From a checkpoint of a small transformer trained on Wikipedia.
Architecture: learned positions, tied embeddings.
Training: a variant of SOAP for these matrices, 3290 steps.
Each number is 128 + 24 x the weight over its row's rms, rounded and kept within 0 to 255. Layers, rows and columns count from 0. Numbers have three digits each. The size before them is the row's rms in percent of the matrix's.

# up: layer 5 MLP up, 384x96, rms 0.476, rows 57-125, columns 0-95
# down: layer 5 MLP down (transposed), 384x96, rms 0.433, rows 57-125, columns 0-95
up57 103:133102134142124140129145137109140116136129110154157117159140125142126101087129142130099090124115135135156154118111114154137166151192118130112124137141112094110099183136122094157168149091127130143121131114109198173151136089090150129155137125093109124116094115148133149085107087128177158147
down57 101:104143107132135115132144139149120149146141167162109152140114128130101128120110107108157121087108143144114114126120124179123132100114128107131134144147157152117157125106102123117134148154152168090123133100194127115097143139105077089140130131086101156150154111151078101152156189115091090098
up58 106:113152082108116142127110114122135155113181097149153149112119149164115105145122124134127133151155109149133170165116122092099147138110167135114134150111116100173135156163139078061089186116132120165128137116168091134122133134127098137119150089140100142117114143133134115147105136102133141083
down58 109:102166114130126166137104099124141090124145130136090125143140144116142130105176101126183156100127124132099166161114127165128114096145131136118135119083105176112141156085138135129148098139111137149060148138107136112110140152145104122092189175116143111130142100139130156123137128087148136141
up59 098:148137040158154126134145102183134121123152128124126190102110089123199151107113129117124154088139141134124113115131138157124121124140141162121133120105133141161087147108119123148098110113142127128109099134152129131092132110141142127096122133117146108140161153148138176111163071120101132131
down59 108:112082096145146112095085137157130169144104091105116121126138112113161120109077099127120113171116125129148130130157117156122118164115102129152141157139146101172109111162109129147144159120124114131139099113114097128079144117161102122171089123089162136122165108171109122140124172117113086142
up60 096:085136151148105138179126145166150150135149141080096145111158155116090104137135136086135110120166083158164118150075110153129113142109127137135162098142141133153133115105109112114112107132130114138123142125172096126131129103134167154142125164146066144121117126145134086114156078140141119162
down60 106:149174124145121122107172100155105080143101148086122113128108155123112151117122160131169124124127156131142064134129128095134110143140088104096108107095112146133069124064147158144092113111097105129128155131148132092107120119130136086147138101124089115118138146104118167130139136144163124141
up61 101:126125100144136138163148159133148135111132065146103159135108151129105136134139138086072175107182122158092119110123131099131128124149147130154142125158123122056128133133153114151135165115116130131123134097160094146138145174144116134140147113118142145156051127132120159123106122084124117139
down61 091:129134120157095133094164120157108120135126178148157099132135113150113118153094135116133097111102154067160159097136113157124087144139118154170147125097119136121152140148107157154146114143125134112143106099108118146153108129098138184168089157144094134145156146157119095087098138147118158103
up62 110:138153111098176109149104141146134123124167112186145142153134145066115141132134127068114155092152153088087158116117116127183171132138098125107109110127129151144091112121146137155139121148082117092119110119145125130148139113096170146150110124128084115128080150136119125124102134105130122141
down62 118:150143120120119111145118117120133140142120118127134172168128143135095102124121118118140101079112117083101192127140146103190145134135166109104165117126125149109162047121157144140130102151139121133105086145115081134145117178151107143127118086132114148143097113114104141104155145109135131131
up63 104:144107141103156130128132103183124131079091124093127116117073123123134105124107132117118089109121147147143145107162134118109113126122117154110148146112168118135111163158161097125123102121147121141109147140146102161135093103154133071133124142169147157159098152175101093121149132084175122091
down63 109:088189107115124098113143104143112156123136083113117109127117117117148127131155138155159128103121096079115126119135148137119114106134144082113168143082121132161120095134137135128141140156112135103064162138138117108176125114092138074123156137135122119125147134130118160131104192133136166167
up64 086:141163117113129116118150092132107157171140098075159124149169142156144142170137140128110091110132127136126112115154139115134095142172131152115076142060122151153120096128134079090118110121118106147114122099132127108102105135121108110140179113153110186135113119131103159148150105135158147113
down64 104:114155136154133149157160147129162115130120136152105105110115145123120118115106087152123171092068149139103132148150122122146128160133145123165143092154099112123138153135173117101118148149080096060128135151138104101163146122119116156097109150161103174111172125163115136109140115157149127113
up65 138:150099085114134152128169154103121145112137168131138147121135133124109130063109145151149118174098151136121139146119149140134147169151153114114151113120137121144074119176147108114141104118151115110116171143148125122078107140178181083091115114096136141145115132143139091164099153127126132110
down65 092:145183160135130102085160099094151147127148115121153120099119168108154150157162127158114121119129143147133110116174149082117076155144154048119138143127164122123153161069119150144131128113119138131147124132142121147120108122107140171149116147126127097129152139139151151104129116136148132177
up66 102:137148115115136167173126142162143144114132160132141142131083124099124130124156137134121128130157084096114158163115156121132159133174136146174108083140122142128099125098106085120161107128071147149154073155114134144101131163084173131137141093114104097102148124136159112129143118140149154115
down66 121:183151126121128137092112121151108140147145108180119135129099093142137106140129132157130086124165098111173119147120125127131114124123089182178127077116118140127136131100077123127192162150104100111119142130109140185141140115119124086133092119135140114090100119101163126132135122132151128110
up67 095:172129130165130117116165163143140089092162135107138093132117113130145100102137165126107142144106108125124124102143182124145124111088122165147089187151132142092135125124121087131153095131154164135117152173108155103130106176173104118150128140143173146122082130151118137142124115128129110147
down67 103:111137137121140127153126168153108151123134139116121132078153129166147140092120130119148147130123114166151130171100074116117106172114163126156123100146115120145145141161138189166147131105117103137147118139103105144128151096089076125117121145147125083155151099122111192145121142101110164111
up68 098:119128155172102120127153185118120141133124129087146157100125097126117110118121129150133131155156122152168147081148137105168135110170087124156131160124156154175102090119117085089110147130124128120106089130146101145114110126115127126121077143151142121081144137125169151162153107138163157108
down68 114:104095165154096145102107148152105136127123122121158101115152126109140128137092125110112060139157128140150098111123142118199163140139131165100157147097132134121147102063118133097176167116117111110120123099146159128115119143105131164141138098112149103100120112119132145122122121163154082112
up69 108:143134115143075108129104111073095137125144118119096125137139135118082074165119091134115113130107112124161121132151113148119157145103133152126157147107137121115141137185142100101079088130148127162102125120171091133138102148142139168174165126160141128126132112137105145142126132068151145148
down69 087:101175109116109149125156103145096129081112144137155153117128172191110114117169107120135150104117126104116135155155162102109143096153119140085140096093134145089092077136164163121097120131104106149128157157150155183108113102101110114130121137150128146130144123121123121129098098122114107137
up70 093:128103100145106099098159155132130098102113090098146125124137176125179150131113145085173096086136148124114153094144123117167091133104119161149089125146064146142141157101127144106115157122138143120091152168159126104132107133138114158151148143159128140140157147154098114112135154141135131101
down70 097:108171121129109181125127116128102096121100130140098169138152107109147135123127110102109150154117108129106098147113112155126185162120121109136133125142169176127113124150129121156169136122148132131151100090132141141104169119126181161082114108155107111136076140122187106120144090166130132133
up71 116:125190161120149121129109128122105101166132121097127123091146148148097112152106118142144142144108138119119144141119120143153133097116166148087116137155107072172113103126060122086140132111157128109135135145137129136125166093151096126129127141076167150111090095078131101139166128113125136134
down71 118:107162123163158093162108149147139110125092117085143099122128119123141091169127096123147104102101164137132094154111160100119114101070137128116119134137116137128170106139125106142119124127137126129168134090154106160113131160172122130150151130172131165127064151091120115113115116116136155175
up72 086:093150116095109121075146161143115147165118111156136103110140109155101075162148105116150128151101172155123132120164115121139138109096153148068093166153144130128133135143139146127078137107125137124121086143118107107127113160115068113096163163130121134143105133134099147136088105133134139110
down72 102:190113121139110138163129134118118131146156134155139129144113125111089134115117117115167138112163095138138123127100137123098143159124124123086158090151124136112152119111108089136140124103142144145108171116096172117066147124138150135122068094134143176150103149080098120148160173162112129133
up73 099:132138115113155153134086092127120139112132147150109157095106132114126035142169134140143135131153150092133134156108169110145142095112137169095098137118129159134099139102105120145146141095138125137096146142091124096127106107131161127162165104131119137107109122123159089141124093113171172150
down73 083:143116130122162130117142165135113110123123140140101141162129121093117131163114126098154115168152124133088096154150138132103156125099120104135148136110162139157117172194134138160093145151110138178122177125134127162153145143145110116126121169173116122097100096101138075137136160167155117149
up74 100:106136117097112102118125123087095109152118108123128098151134111150102108140144107181130097133151145175109132113186166083144143137122165173139141110102124070103131149122107128107117126142142131142123126105152157163147097119120154136095145103169156109154144138091124122138127117170110126069
down74 129:130117135150093125121109093105142191125136162151161128120130146089161126163125123122167059136107117175115125109148141152141148125133078118114132132159172125123137119110111121108146149085117098120142082137120147149128100137120139137110130170139118099091125159114119126114100167136193144102
up75 101:154136168136101167073120141147127136102122159125132144131094057094129149090111139092103117109151125099141138154107110075130148114151124137101132091114152101139085144101142130124134092087140148114153108118112116153125110176100152126109112136136135149151140123105125137100173115106162104165
down75 083:108104133139108108103152167157166100127078089129121124150123104126113123170103161128136127151129139082161132159102153090109132124131137115128140095166140174124111128128157153199133156160151126104120135112124174116126138121128120114128101066143137109141131106140139142176117182146113114132
up76 099:150167122177156120143152054107164125130138117115102113129120137073089135121130166115109125094170088104144146123095108134140097123110154161119142128150140136100135136124118070131131127135179164099142130099115161128106096128146129136132100100147139127118087153113086142122136104120114116091
down76 085:123112135116156160172157109134148102144092108127153136119150146166176097116146173160160136117069134148114103117138133121125125107163155103105112107156130116146133138122083156111122142085079098168157113129103113143151148105086137104123160078104104127132135145119159097129105145146121152107
up77 098:080130104153106158132079147121126157151140145162120193105123104121121121121135170126141086087091099134112175113170124117139115080127097150118127093148157115131121098131143127106155140121179123121128124137157166132123143128172128073115138141137099096128148081136148116144113151135119146131
down77 097:152119163171114093116176084131096141108119127078138114138131164108135068157092081130131128183180098111090121121128103108126113144148136123133106142112081105139137157114140132104151078136117147134131149152131124122096156121121128112186100112119139162134114142127089129147132109127136129141
up78 084:131145142166154094104172123127155133115170140111136125080120111124130158127159138146129096131174093098096138120105175116150114103108112157089130132135144168118143115136126099138121110153140130124114133104179139078127112111104187138130137142116100151175116144151097126114108121136083180105
down78 090:097131127105095132159103119130139136124149130183147136143107165113106140139105109123134160155086176142182137137160118132109122163103166141142116156117152100128132141166099136116144151110096129121097099154107066119151145148149070115117112147157113122155132146096154161127136150098167104117
up79 113:141120139136094137145115130139125154135117111116151129118145131157136124148140109131110108126113085145220120138170106164136186175110118117161114106090121090121137175118125147128130110148134163103135193123123175139111112132128095137122152097109138129100113124155111163129132131123102078114
down79 100:104134133109170077137120123107160154148134090137114150110084136150103132126199104096149116097139103125146100153094133114094140153144144161103134080134126139134098095142126117117129150161108129116099170161102076091134121137121104125125113163145144120093145110145114138078094140143107137124
up80 083:129144112144148156140106121134109123152165164089119133127130112107080148080168066088101101167161133080142171111090164126113110107102128096133139118117140144140133121152124095169112121105082148150112140116120141143139122127078126133097122139102144140152077126143136151131134102157151117133
down80 100:092130145128144107159129166105126155137125175089150117127121119142141137139163134152131129139157107087130108145140128121089121069154136106126075167108184114153133149079086116143113117138148129139120120117119058079149122075127127128165136125130139146133152125144137128127139107122092100095
up81 114:125136140130110093123096125086107114114134169122113122088111093174139135149158138166176143157115110168156127132142140126131139124142117141119139120107162171122133141094095078074144138121137124159128124151141124162096083152129088131104095113134151094145139121115064169128151122144151124098
down81 096:182143121162132140113138134141096114149118147107105125149144139151135165153156165121143140055152058103111148105162105134148104131136136162117144136122113135112158160144120146156119124142109133161132126111140106094121120172066141166146098141104107119102107110176109159134159125136138126113
up82 090:140094117117132153134105132157096123091139147114137132109160173093080132145118158116095145164103091105104111137156122119151089118131115117110126116103174134133153226121131160132106136142122106116141124126169086114127163168144129127085134146117138170118109169128131109137111122119123124141
down82 100:120148105092148147140129151168114142133118121127097147107113158131119138206143135108102129108120118119163156130120142108161088169151142088152146127108125133115133168101106139140155116158138109091070145128169119120135111131138184109147157106177150132100136113138088140128139096096088128142
up83 096:198134163128152128124096095146131160129112125086102114146114165065164097141127143137112100129131108131136135102148145097120181130116136127183126105107135151122145178134083124115139098117119128153146120104124156145113117123150144108115098141113171101162096126102095133097157099146142107128
down83 105:148125135144123159114096091180127151147117127147161112130140155115145096148129157130130117143138114154116141146140129136153134134157126153131190139118111137126120093088142112079141097107161137100108072137123134130167076049124121131106128157095142096133142093095115135081112133131138108141
up84 094:113122142138128150146147109112128153166106121115113135098098090145112094152142139089115131111116096127115096103117171143112116147157128114131128133125129099117120103126112167157158157085150163149138117102114193126089151120121127173112134189124167110088148160107132119152116157104114166079
down84 104:079130193124160148130126127160148134106110143129101130107106120114129094148072123103153176140102125157141152130123129101111140087093093102170150093124152148110152116123101152139146186145165106134117113145139130125110145128098155147143152114136148123160147085107120132136143149127081168118
up85 089:108149146083131142137173112161129113131098116157089112120124125124182133135158121161120122132153151123119133131119178138132180161104120173193115125082126116088140123118123113178118109115165134093095112122107112113114107131130120098140125157090112133112081137121135140158132093091129162119
down85 107:138103106118136171114150086187130114128120092156119128109104112112137123146141102124129143100139140113111140143109146094124180155114119143158112213140151139149104143115115073110131066141152127127077112121106102113153131133151136094146129105129122132149086136152099083127133121106108125125
up86 092:113129163134132102132122083126115124129171127119103114108115143096150132144158106154077137109104142100112121137101158130137147122109111188145135120145171135117164157107148142148138140104140141191120166144149120098126131140123148143120126150147143102140111092083085083104085131084079152134
down86 107:143118109089117164125106127149105143142141137106081111110112139134139138172109139144115176099118120184126123118180101082144149120118113127111170130155116149133141187124115115129095158151144131094124173128167163135093128098151125146084115123165113130167156137105099119105136167105117113126
up87 084:103086156154074139137130122103123135135152190129144146151151136159149132116130142157144146169125079150120142133130134140097148125146126149152102084114128099145134102144093095165095112118163126126110081121138132150174139108125133155141120099132153122136129102109145125142103151095111208114
down87 105:136064138138091168103122130130116091131130165151121153146140105087134147142110107099089172107114102141140172146155139129119113122136140159150122114158108071190170120158101141129111150132104153107166132100139145130130129124159085164138107134145129113114138105142159161162132127135126107100
up88 102:126135187150121182130127130111111135155157093141103114111109147173123110108111162127119144119103082103137137125133094075167112129090145086140127097131116126138175129163115138123093129117150120140076096139152127168142106109082114141125152086134127106124113123131162138147108145148077139118
down88 071:099150094157122127113163099145108117144133181079150116115127112132085113111175117138119157108167116142110114129113130128099112132147155119110133138133127185157148129123138125144157137121093166096128170060124156144123134129148103118134114113170168112143121066127120122125166103140135089108
up89 125:103133121127137192131102116129143114138078126114096075111147121119127138112158120116145116131106098083081162128135137123167121121111129150137118177107098124100138165080104116143128165128078122144116098128177162131165127109089127142107129146170090117117119130157114138128137140086143146155
down89 100:134157155107132103101125107110144129145137136136154135149162074121152144133152126107092104107136161137123145115129123094111107137130124056129148147148134107145162111078122131125130161084105104132101144158115123140123123159117089117176133116092157182132113132157127107085173125153148169097
up90 075:117113170108129122113179133139120119108144145079099100129128150133118143114134139100122095092108126124093147106107162143151161173084137114157151106132112117125126103107096155106083128146167138150134083090125137141119103135120106148074181096136115140148115142134096111144132122096124099073
down90 119:159102091152115114120102110159154101123122124141136139095117107110101070105135091137151135165158122074145138148153117115126121136140121112098118115097118127109114161137147118140154103125128124156095151105113127125160139082091181115104106173182132150101087108151122137122088125143178115121
up91 089:124155128085131093142137100177098142123101141122131126117167155153116123081161116152108141164104129123082112135155133191128165133095138136118121133141103132142103087173098146125177111130094140143108129114154179119150139109129118128065110116114139121106149131107124151112093091102133115126
down91 087:138110143118129112150153140130090139107115144153110146123104118151107106131129165068156125138092088134147165147136107141132115138102115109152181082132128162135103126166146116149166115170121089159112143119183115119102091129125126100152163119133195156130160137115119163146154118121113104144
up92 104:145115127105150126164130119178096087112135136110145156089146104102134126135100140134133165161078186155122121135140091084124160149099075122085126100130155128193125100126093143142125139107113126136146141154141120166107148123142128137139154122126088142165119156165109128127137153118118100146
down92 107:148136132115135174152129129161055163110103155178129132123109111127150109107137158158115150132147133130144110178112108092129083137136139128167104140145128137126087095134129106120115136140115171085153104132088172150079110112146099129118175107134145160114154128146108119130113120153111147159
up93 088:134137159103153132125117140135112122110163144124144112132155150142120142117105085114085125100118172140149157124081101130100108126157140163089159133065139069163123110140158148150146138150131173132126165094115084181091123155135157119135123115109145106143102113132128124102097113144111159129
down93 105:144114133103061091087111162150129146155167110156108144115123129115072092143118098129108100123136175135131139168150096143121115153100101132118158145102130124116155117140196087132133141129105152135146129121125102169164103117159065140154136155129111120114146131131108149118151112126141132124
up94 113:151120098136135117142155138139150152146115146106107119040136140127155118076150165151131168152141121109104114144134166132176100125152147142147114099131160161075170138114072114134145156134140131130120122141129148108130088136130139135141129130142142090153134155156157125146095113069118133131
down94 102:091138124163120155090111133137153110109114103126124107119117137115131100104116131161100102140122159161097159139098117133113090144114097117142139090157097133130129122163146149119107136177117174141178139145104081129119162086123085100127135109076087117147166157131096098114130130116164102132
up95 100:089127164122115100134134122102092117115136159134125111118124099146114125148194142140134177169103118139124108123129130109130190109136104125109179107140144146115119114170096127147111165138092164093099142141173175115138152147129110156132144094159141124117113120134118104146127083142103114080
down95 130:129133105119100085114111143122145107135117095159171139126120149155113093144129114130099149155123151166120125112163151138181132131137156171096148144139121136093141137155123154124100141098113162109144128116171192139097150106113097135092106115091102135127112123161130149124097122139154071078
up96 101:112150118146127190150146129158103148121158129163116115131156140114139148112135153093122113137082109134183148122142093116133137096171099138091118113122061176106128118117175098143072108128168142123125112130148116119119135123116114173130126138153137151113114128176096097108145122119156142110
down96 092:160149137114106141150095128116136144159119139135154130109116163101139134100113121132132092099107136094133075135122124081142119074143114125084113162177073174133141120103119128130145062112137151134175133099139137101125144138106153120141135079180120117124140102163108114130114152135155124115
up97 111:162168170161143134143133123096138147131107133100104104127137157145143169141134185152130154118133158133097097135101116130152124106098075098113115148127090108097147187156119139134129118128056133093149086137144118150158137119109120119103132152114096116130135110126148176121135153154150101130
down97 087:085118093106132110136115100137129157100108098133143183165120103058118099137103117124156123140153120146129177113131160156094159121135151083160131155117140110136109098129118135061096139092151139124138138120149110127123109101150115107122131099113101139133149147128085112125107140135095098173
up98 099:134167142110164090107080118166099148132140107095108147104160156149118114158141111142137106130100149150142127159175161162093120138089166162128100120173121114138155124140115109164159178084133143109152135135099142112166167087135135127100138104147154145106129108149123108110148126122124136153
down98 087:098091129101127142148091154150119156140094123080152161190118126113136123089120090155134152111110155117122132132144169122111083139117135131106139121139128128125131105146158095170131180142179112141109145118083151168127156105115128111135127111151126139105142146094104168138176168140117127100
up99 103:102130129134094083094114189124154144109089131149131164117105118127111141147156103101122120104139125141127122123152108155113115127131147169096091094148138149118136158100146141136133167163155133179159134119128161109147148109110099160108128085144147104140079133097138134109150156070161148107
down99 099:146119148095164129129118118073151134136141110132111114120165103150123134171126112080148141120113116182141108117152142171124149111148130161131131101144148147162120102138158173098148058131168149062120116096133118136121160154142112089128101139114108118101090122104110128118124136124163132123
up100 141:168160131137107126142143130115139154174103093164126146113112154137131112143109116099166102121098112114174118149115083113149126149126144142121078134064110120138131139127137131123128184156098099106138080117132144117109132121104095174141115145109135163103135110111144151173101081115167144118
down100 128:120173104156123143097168085132159097135138166108149134102097110136114141093134153156123152120170123120103147096132134142151111164121141097132119117122130134145099102126139184120107103110042111130159098133109123123133104120071136139090143145082126101141142116122149137120158161139111144127
up101 094:103184185138178153157112092084137137149103119142128146117112105168131152086146096116102139103130108102146139115089148131088115142114168087117145141136155155115145156123114099084148120123114116127117160148127112157118149135150142191118099147128141115181132110112126116111122120130126129090
down101 099:105102154142142142142133134130176158158122101101118173116099177173147095078132133134117147126132142123075130135115137114094154127113130136140143102157144129147101142136162117125135115096153144111049091089142140137099121116106154107145127127128133165192091165110124118125121120132152149126
up102 099:122158152085144171110141115119104143094159125125103120114119119110112160128165147119055119145121088101099126127097124145129100155141117107102166160142100136130119126147125088131097152124135171171098103152150182142122099093120150115118133114119116119107106125135097157169187130123104121115
down102 098:135118140128127143130133056156119149095134142085149126117119140144092141160117081129057142092135127179064125176111125105143130173120132118125102141131137115128108115133140112110117115170114123109121138106091121159153128085171135124137145093115141144131132140076125160118123087120126127130
up103 096:144139154174172166116131140093118124147142118186155090133131120120176156127165159126127136124104149133130145108085109102153147106150131166125096111163111119127114155117118123069123138173099161114123149116145104102127132136123115116122113169185127158125125133127156119109111103114090176103
down103 116:165146096133123126133141144081192115134101102141182122136127139138160125155101105135095120151165102122087145146112125074127141148191102149144112157097145137137147171138159154119138113140130120108108126163094113139167098098114152104119128110167140120096087121133138165120117141108135132133
up104 084:094107135077131127140117150142121185137108107142133122149127165167128126125113134132139137087133117169089141145160119123138112179059078159138142097093133127173086142142114081160124102152128104128131146125111168129119140124097112100110135110144142099158123109136131127085130152148142162121
down104 112:098125104134116125167139190145133150176119134128106138097117128141107143126154113125148115088130142109142121158098118140136100137106175080143143148104101129141135146121159137125178111147124171068148135119113105097179143101150091135172127151149141109096144128140120169114149143161087121122
up105 108:159126121145174140140110086132136150108097130117155130119139127115107136170131110158118152139100093149126118093145116174139181108105137169148149127182144097117145135146113142134144059145126114132150142137109149128148104113118091146116072110096136111118082118098174165116138107111125121156
down105 107:118135134131183167105108160143172097106132102102087112153131127184152161152175128156167129117120150153126132147169122135137128135150102121141130154104115095130120143122132154114131152111147110149137143113087166128136082078104118118110144158118145141113112151155184155098105146131113115168
up106 118:121149119111133127141095133158099096122106147130110126143116124131123112100125139145197088098129145120133168169121184149147133112114142151132135156065103130146118124119140107105102169139129140133134113104130107164135106133135154076109127136130145105155112101151109127133183085108182167093
down106 105:115141124143159130121090131137131097129130113118071104168165124169130048103128145109145136098107122104141120134124156131090101107108134124130135114123154142131081126136140134110079159138154129144144100143147117151165106141138073115153098121108119145135147138119124097151097116099065153163
up107 094:108118143118114154085142153152135139137113173094096096111114102140135127164153144141130113135092109089078099117142115135132106158151166121110151162126145127132124128107094122154150172138101157161132100155116125115074109175082153095105165127146169121110130100091153129159145144131114142120
down107 108:076182123103097092165157157123142133064119102105162108092124156147128112117116150112141151104145125122134133140104101131077143096161142154113123134154081115149122150136108116117147082123128154169138136155125101102113136146142155114121145122119146126095115087088145125156088130137119100097
up108 090:134151163100082105139143119129085161194170155091146128153133119145152140113124137147122140128142121122147129084157126098103132170129153112098112161123145113149070119112110108122104109103150115142127100118133107107132167186166128102102155098083122104122135123092153134155118137140120149152
down108 092:162118116169107121092166114141117149129073172115170074150112140155119110162113164135087137124133120132140134137125156142143144117139069098109098129095102133097111138105135100156122150139103111154113133166110147127117134162134125116140164091178112110091108157177139115111100131133122137119
up109 105:141149107088126135113125143142095147123118132096136115163127106112169143129166134153117089092147133131147151099130123130137123097122078118141121150104116168095100149107124149149142128134128101094115118111191131144123106120129186136123113191146141124109192173142107136108138086144091111154
down109 116:128143153131102139132079135143144139122102118120113188132109117086118122109130127128120123083130132118071137151142123094084131122113148193112097128120102152096136161163124148156116120168081137130137103141108149158131136134154137132099104140128134157096131080138095177123101121085137134085
up110 113:118173104146144154103108125075122076131110106170147142178133114121107131099142124090126133183166128125129090114103130118134141143113141158145106126112124129145105108122103099108105139179158107146129098178128097129134082154158141102109112149163142148072141141133139132106151159145125151123
down110 115:134135093084128097113144152139124114112153129120127103147087191131108129117100132142126134124129133104160129152124140115113092083089155170143083130119163169152119177089085104157149111196118120113125156110156096142101104138112129130150112116139160167159122113135132110125097136126125133156
up111 085:149102134148090102154172126132151106133142096125120157132139132102130108143165116154147093139135118129135097095127129155115109147146129116173107125125152165150160192123086134148139159139133128128150101155081094166111080125113152120125129163178114109101095130128080094104116093135131117104
down111 099:125156106132153114120115125149115126093108107118136145108102108181104182150152173104112168113117106096108126154130109105124114078138150153092138133134101161116138087142190124122135101092131134124120158115134179146100157132151139113137149108121139159167146142110159167161163128103110151131
up112 085:079145125113127127146107076147142148140152133118117136109123147098137125134098085144134125119093129096128139115161119118154136151113080124152127107150139079111116114107127091109157117041116113122154118160145105175121130177152119141130125167140088150128111086125108137139088144090140132100
down112 092:131156134123100160097132110168117131130132152109123110132136089111134129103116141102152116129149111116132135117088091134134149144127149138119126122143181165154141105148121149107139118215106134140091093114109190120156160124108120144129156132138151169147102164168121144169133096163096139159
up113 112:125125149125159118138133140175080154092159174142147135087115136120110082110087138127112128090108131152129107089144115088164143130178133124176110118131134138103133133102120113100132113093140085104128125143107144130154127133142124120096157127164134166144123083113162142170147165095095133151
down113 109:131140130143156117085100149076133090136121110106124125130152126112154156125177128153159108095134132135078087158112176139113137073159115192111133102113092145130104119111125154123143109098102122115155172135132126123116107107097105099113113123100125113131152175133132123150131133088115128176
up114 105:101120120116151138121116148144103149137113136127117095114145145150157133148168163131121073158133138127079114125150141171135154125103113094121054115134164109176114134139174147133139121124151127126109112130154086167130127129107151111155131126124112114140127130144142153101088099188062142125
down114 116:096143150108121180118162139136108132116153127123151130147117094132169109138151127124104113121122152140097122114092132111140154120131101107128124116137156109119149108151176147121153102112127148122138116142129062155123120107143154162134156111124113183131122078115160173137111145143054182091
up115 113:117114105176158141138151138123118058087109122158134119139098151136149097145111099089139112171138117128133143145099138147119139132106144114183127154133139161129146133106139117108105132132115179121151094170120088130186102124115099125147115126111147116100098166116122165135145146072102113131
down115 098:140115170137107151123148160174145145075075138163125124150139155148146117120122118103116135140188124133151113125144143124123150159096141147102117120135166146177134152107117137182148117151137147116159093107129106104189169117107141088159135108149158104085133127115119136148155114145129114139
up116 092:129150123131108156129128101129116121124118105105153140103096095139118134161148173121106138179115171120131106117132129143093158174126110109163104160101126136163141130108122086113127110137123165090114122132126166154117133129125156135103124099131115150087179142111159115175120118094152045134
down116 088:155152128128120104077109115112125149119136137101127122106135151135106117122106165080107121090115141087130115118120143157144149119119138096138144111095130123108081085110140130063121105118079163097115089111126125115086082139082142131159108112094123111112121144123167123081104154149145094118
up117 089:134151174077097139144133112101154153126157176137097132135163145109104113162062109106167122087145122135150124134139116168171169149170151136112139106134151133100142115184130126151117115105126109159148142123126122110149097149105158132146127093102114134118099105135145093159135120094138128105
down117 097:155164120146121132122122141139102150148135158120153116203083117134129145094105141115139092110096165142137102146148125127128147135110118114116119118108077081158117128113090158132102105118103116090106125155109105083137121083188125141156117153143158156121136153164136129102136130082113133155
up118 106:132132173126100145158130116097153139105127133107106125139063121140129097140149146142123102142145127130160114127105156119150123124176096175074152130156119086107122204120146104141151109135117136104121163146143170121123133104136136130118152115123122118122073140173161146101160114090118105123
down118 111:126124150151112109163149156176118086121151134085111143111148096187132186125103125151106129104142129138156125151102138131135094118126091106133117075096116100119141134102129154142153103116126119131080178157137118168156170101106148113164148123112141097135136111156126101096132137125119107158
up119 101:143154121129129146129109110118153115178106144119149142126133098130176152188125133111130118109138136112169130085120120114106110113155102099119136121109098141133127119132104156161123173056133141089140102169158164130172142124091158138122093120106101131095112123108110137117182114106140164106
down119 120:142103108106128140120141129132143140161146143140116130180136112120147171158134128153115110173124090109135167123127162113095116131144125092141095120125126192109126143125158093153127137174119123103082105128161143125143072092087119103138124122112100144073125144124099108102123171149097133162
up120 101:105128096127122109137131111103139147105085097119108119132117096107112088053104129108091130153176108120112150141121134177099118117165144142143148136122119168132162152129091106118146157140109109162147132105106137137126105140130172154124098126128120158140119124118161130114215108140146101124
down120 126:142106112060116128134085109152073142200126152132128136128097121103091140098096121130149114171148092123145145176109100129121109100160135125115115130114142162115166122129123109168172136134151140120145142146114111155113096148129144111100128136127104124087113111121141095130183127119158155127
up121 095:124113158147152155117131127106111135183128120128148111106097124088108088117125138126145145090121115141099124084131106144180137127082114142124148112130130127135121171112148126142124131123133124101114120177188151125107159130109106130183144100161133137044116125167116143110125132081144116153
down121 122:140105163114123144082118121103099090154126105159120118159106127124132135091114117094151141104077132160134113076124125130147141133095136125136141106117153151150130130133125124131154147144133096173151108116149144203085159158119135120151141178138082136084136146142124149142095131105156151087
up122 107:098130137117109104113107176108147133099139114116140154131194149155181114125095173109130128155095131131117145110127136122110136132118093136137102121085117150151124099175199131157114119138124143129169136165136111139131075172153092108142100148134164123131157117113098130116101137145136102131
down122 103:156142100150148124139172065124140142113119154157133148115149123132155119161135123136106141090093132114123129125152127144101110142132137075160118134187127120155135123102123062139166157096145123155118126136170135112108087081116159121168155106165131139155121119145150126113124168161150150112
up123 101:154082114155117137152119125142120157153083172115119141153152128133136151131137111114138094120119134142106187144132127111137080169104087103122126099070086129141173084113126086111119137107141139143117146135137126153123110123133134101102123127094108124165183102163164136112131130118168161146
down123 103:107123097121142146141145122101112132123118093149090127138105119084096163146154128129145099120107161172087141138099150155104110101113093149100097125133083126113154137117101142141092124133128155150108140203136138110135127160114130166097142145124099168151118152172111139153146122128126122066
up124 094:156147136119105133124106082153104139163086104124126158141092104128096080122116107125117128148111141115095118160128133151068153144128143145050126118126147136127128145128123134127116127136169147110170117151147156123158103136096076114147130134134101120143138192182162126133103142126151148137
down124 092:139176099133111102140099144121146116162109150106121127122141131104095113138092140138112115131121100129079128077175098118121127121126122101137147117090108079123124109149152161127109144126132126114180127077090115113166119135121136163118131177123149141088115073120158157088118136122154128174
up125 111:129159138131134092137088154138111129073130141121153166139117083119112140112106119119151111125146114073127128118115130070129160135128138176153157132131158110153120134076156070099136141147104152169146144111160099129114125185126150129124100085144121136122130145118104133153156089094123114138
down125 096:169092108114165127173119134137093129105141113120124118122148146126110165120099116135125118195123122118123101147140118141140105110166117163124141120083120127175111115122195097163137117189127154141091172118100148159178140125148130140152130119103122104145091116143111143113152136152116134099